config = dict(
    n_layer=14,
    d_model=576,
    n_head=9,
    n_kv_head=1,
    head_dim=64,
    d_mlp=2880,
    vocab_size=8192,
    activation='gelu',
    norm='layernorm',
    norm_place='pre',
    norm_eps=1e-06,
    positions='rope',
    rope_base=10000.0,
    rope_fraction=1.0,
    qk_norm=False,
    attn_scale=0.125,
    bias='none',
    tie_embeddings=True,
    parallel_block=True,
    extras=['capped logits'],
    init='normal',
    init_std_qkv=0.0247,
    init_std_o=0.00466,
    init_std_up=0.0247,
    init_std_down=0.00209,
    optimizer='adamw',
    lr=0.000915,
    lr_mult_o=0.89,
    beta1=0.95,
    beta2=0.98,
    lr_head=0.0117,
    warmup_steps=450,
    schedule='wsd',
    decay_fraction=0.584,
    decay_shape='pow',
    final_lr_fraction=0.0,
    batch_tokens=131072,
    seq_len=512,
    doc_mask=False,
    train_tokens=903400000,
    steps=6893,
    dataset='wikipedia_en',
)
Each number is 500 + 25 x the weight over its row's rms, rounded and kept within 0 to 999. Layers, rows and columns count from 0. Numbers have three digits each. The size before them is the row's rms in percent of the matrix's.

# layer 9 MLP down, 576x2880, rms 0.0501, rows 225-247, columns 1080-1199
097:550488470491522489479479520542534534536482490498507494518521519522510476516500490519530507477481477491491516482511540499481481511491471489500516488495475500489480541423523473532491489495505532502475503488497476486500522514526523477501520506475532556478507544532469534473513482471502460504478519508489474506527489483499541485527507495497540549500504512490501468
103:461536505492495511499484507476496449484462472537515537529519537489498498503527484492539514510510497498505466456537494482503464512475554513504481513492558464546478460478505495497465475510504483485475486475514456505505477523489457508512487515499532501475501515510515505491561496482492493489504501502539519509495516433527482540506395498494458527503531499497517502
100:488481495521496484520518492527479491515499503498511496490488554521504532510441500466489482492525512537477483487479492494512537489514519506514518472507493560511549505491502524484488469523507505552518496487507473501496509546518496457547512483538485498473485462484523504530522521490481481532531481505476469506536473529477523460491429544536550473486506506482488515
099:491488450477545455496517501507484519506520533484506466515513469474490522521516498459545504514500492474464545539487548489502486533455480504475536482510525504448527501496499511567480460480473446511477450516484494492472506508507510514495475504482484511539508513495487532460526463529487567460472513466472534490477486491546503502477509508505515510480488504538510502
101:508481493523533496518498486514506517504524514490510532499481518501471450520489485538460456453467498519505495480499483482463497508494424497516496544485522433502476489532497525522477511460564486522487507583501552458448483454502547519485510501464479496529524500477481503499462455462542484491518533504493511521472495493544485513535478493495510508512502481486509468
100:493466464485492495482482492443489497505528445499506502520502500481467487521492478463510485506450507476537513486478504512535511507515497513491499468496484505487473485511545485493509498527502457467492550512487487534468494486496514489484534465472506498520460512499498483452475529511511480533501494477505484471507513505480536473503498511452505491507502470531512514
097:463501483482477552527501500536508498499502498488510522536482482478505519488484503505493515476496510520493526509518460517488492550466496460506494513555490484514471489541521510498521460541479509464462477498458508478505517496524554481529448490533485506528518480533460497505482504570540499527484547489492526531517462529510484513495515504498527506479501521500498484
101:555536478487529508493522520477496497486493488508505500469477515501500498510539520500503534480506509512481487508492504459505484478582499502505499519502458499505523514456477450508479491486490514466499487566495509493500482517515504492507498548483522481491468489545509486486544510455540554491534499521535493466521555508506510517493520507468490546528479519462456489
098:488474505501463519531480520506483502455540481557513497539508518516499534485538514477460459485503498476496522491461480498465510504466484470501459487495463475510487475514495491525504502481508524521496456527515550480487476509486510505488449509522491511451522495463499493521480471507475559499498471496501537480509527468463510533454534493543509524520494520506507518
103:529495519492462461531523525518555448491501491492502506495555484498520506471483507467462501486510507493495524488530487510505544509476487522530529524434502492505522513540534486495518525510506508437508459505503452536481538451497478499478562543536477531484497528463504533525496448458475536490512514442454500489487491486537538493453468491511460511530509481475507494
097:479508532517528508521499492517481464489491499517476469496534483467507467503521506524532485495514541508444501492483558504514483494489532519494522471504500480483493502488475480528507489511466431505499543499489538482449483495509480519467491448515469505467462506504513522557436487488522525545496529509523493464488537512494488450490514498435482484518495495501501550
095:532484516510515546516513495434482515495529502499492500508510517479506515486529504511540515549468508516493531512535502486484521482529488484486515476500514468503473528471519499520459490516518474517511516472508490489493523523501496518464476516467491519531479489487527503454497474546469483511486454469495510483513545458483470515467481485481449446517498516493499517
102:499506496486515478464504517428506470492510487511487504484497541493476514508491421517526507522485478488508503482470523481505508539475470497499469489494487466544519466499526474468502483489495498453501481455514451502524472409510498496458541462499497511504525496502483537517536486519528491539485511511460536479482502489486526500521476528486474503530514554476484515
099:517532506468509520512516498475517507495547482497470477505533518467449482532434463522463510466491487505491487510496425512520519548493434491497521458469459477486502535494490514456489484454502497472485500502523482499497472513517516495516539519497534517553458523530524488472521466503501497468487532442472519512505496465529480525512540479491505554542488583523504519
099:554476493511513517505449537473533508477508519508494504524486510490483482503506551489526520484534528518516498471540499501518501481547477491487495463529504535508466497429516497484483500436516526479495542538496505538505475478497452529512524494464498520489501507536469478454495513501538540474510486512537469527486464532498500483490503492463477489470504460495518525
097:525473509476495513481506476547565555527500514526470511532493474501483501518530485506465536492507525477515516529498466522452510515511537535492460439516475505499521515476471488508501485529527469504528525479510514515477479501498498521553444496491525527554543493523500496476523524521481482493472572487483484522486499477492513521529507463489522487533506513522497518
096:492488490504517472513482482498472515493537482498480497493486489451515463510542500459487482521488533482512486496511475484524495537484524516514492544474508533552519475489491449514511472475478477507515478565494502497497471480518522499483490518519477499538514540527483473503486482459476512466510556496486517507492542540483510522485503473508521449476501560494473470
100:501501494489536503504533559546508538518519535490446516462520507520481495486475508461492544532499511492465489498444488473483534518510512518506518526523538545543494476485471470470478507528547514536483521499507497458482477430523511491477475479487498507491519488505514522496534482499539518469515515516529523528494498457492544468493507483532487471486504509493532517
097:508501493469465481531480494529435497500493473489505500542476486487508498488496466499500483452488530492489488474505494517504515494469523465477504515520490508499450518493477471450506500476479516496517494525499511497504521521523488518514473531534500501497552465547464445492494488502521497507468541527482495481496504459475562518523507484490482503524492466498519479
102:512512527488508503528440477527500495490494522499530475500510478485497470537517463487500500471475518507450539530514511499514461445499514510495521493515508484495513466494532459546499517468501473525541486479495499520471525526478510499498514501482526520476514523493453546526475499497509484491496465463455472528523491542536504521505510520509480483452498529520473470
106:508499525533482474496508466479493508487507500470467493485438466479490484534511497525498497497511472515448520487527494397516477483527500493449528509503520522518534480488497481478471505514477547478513454536452517496516537506514514448487529521511522543525527555527517486485498478532506498509472523489476492484495484514494529489489491511508484467504464523518518515
099:478514469476512506551520483510494523480509524496482468492498511491499451482504495512487517523488501447512510548491521515530481480532495479480491521494476506475483472523490483528496456510551523505520486508510484521490490474487509461514496441473535558510458521497502514496522523505464524469482500516470477466526493464528509529483508521479496503456486479529524507
102:488469489473516469475491538489479511561504516515475520493479538503496504478538509485517494551488515491478552505536537508503514485507443555498498502503470463489489533515514524476458495499520511540523533504516495515462463486483459527510536494504514430516496507497498525491506567518485493492494546498516514521525544513506544497507508457515505533498495522505480486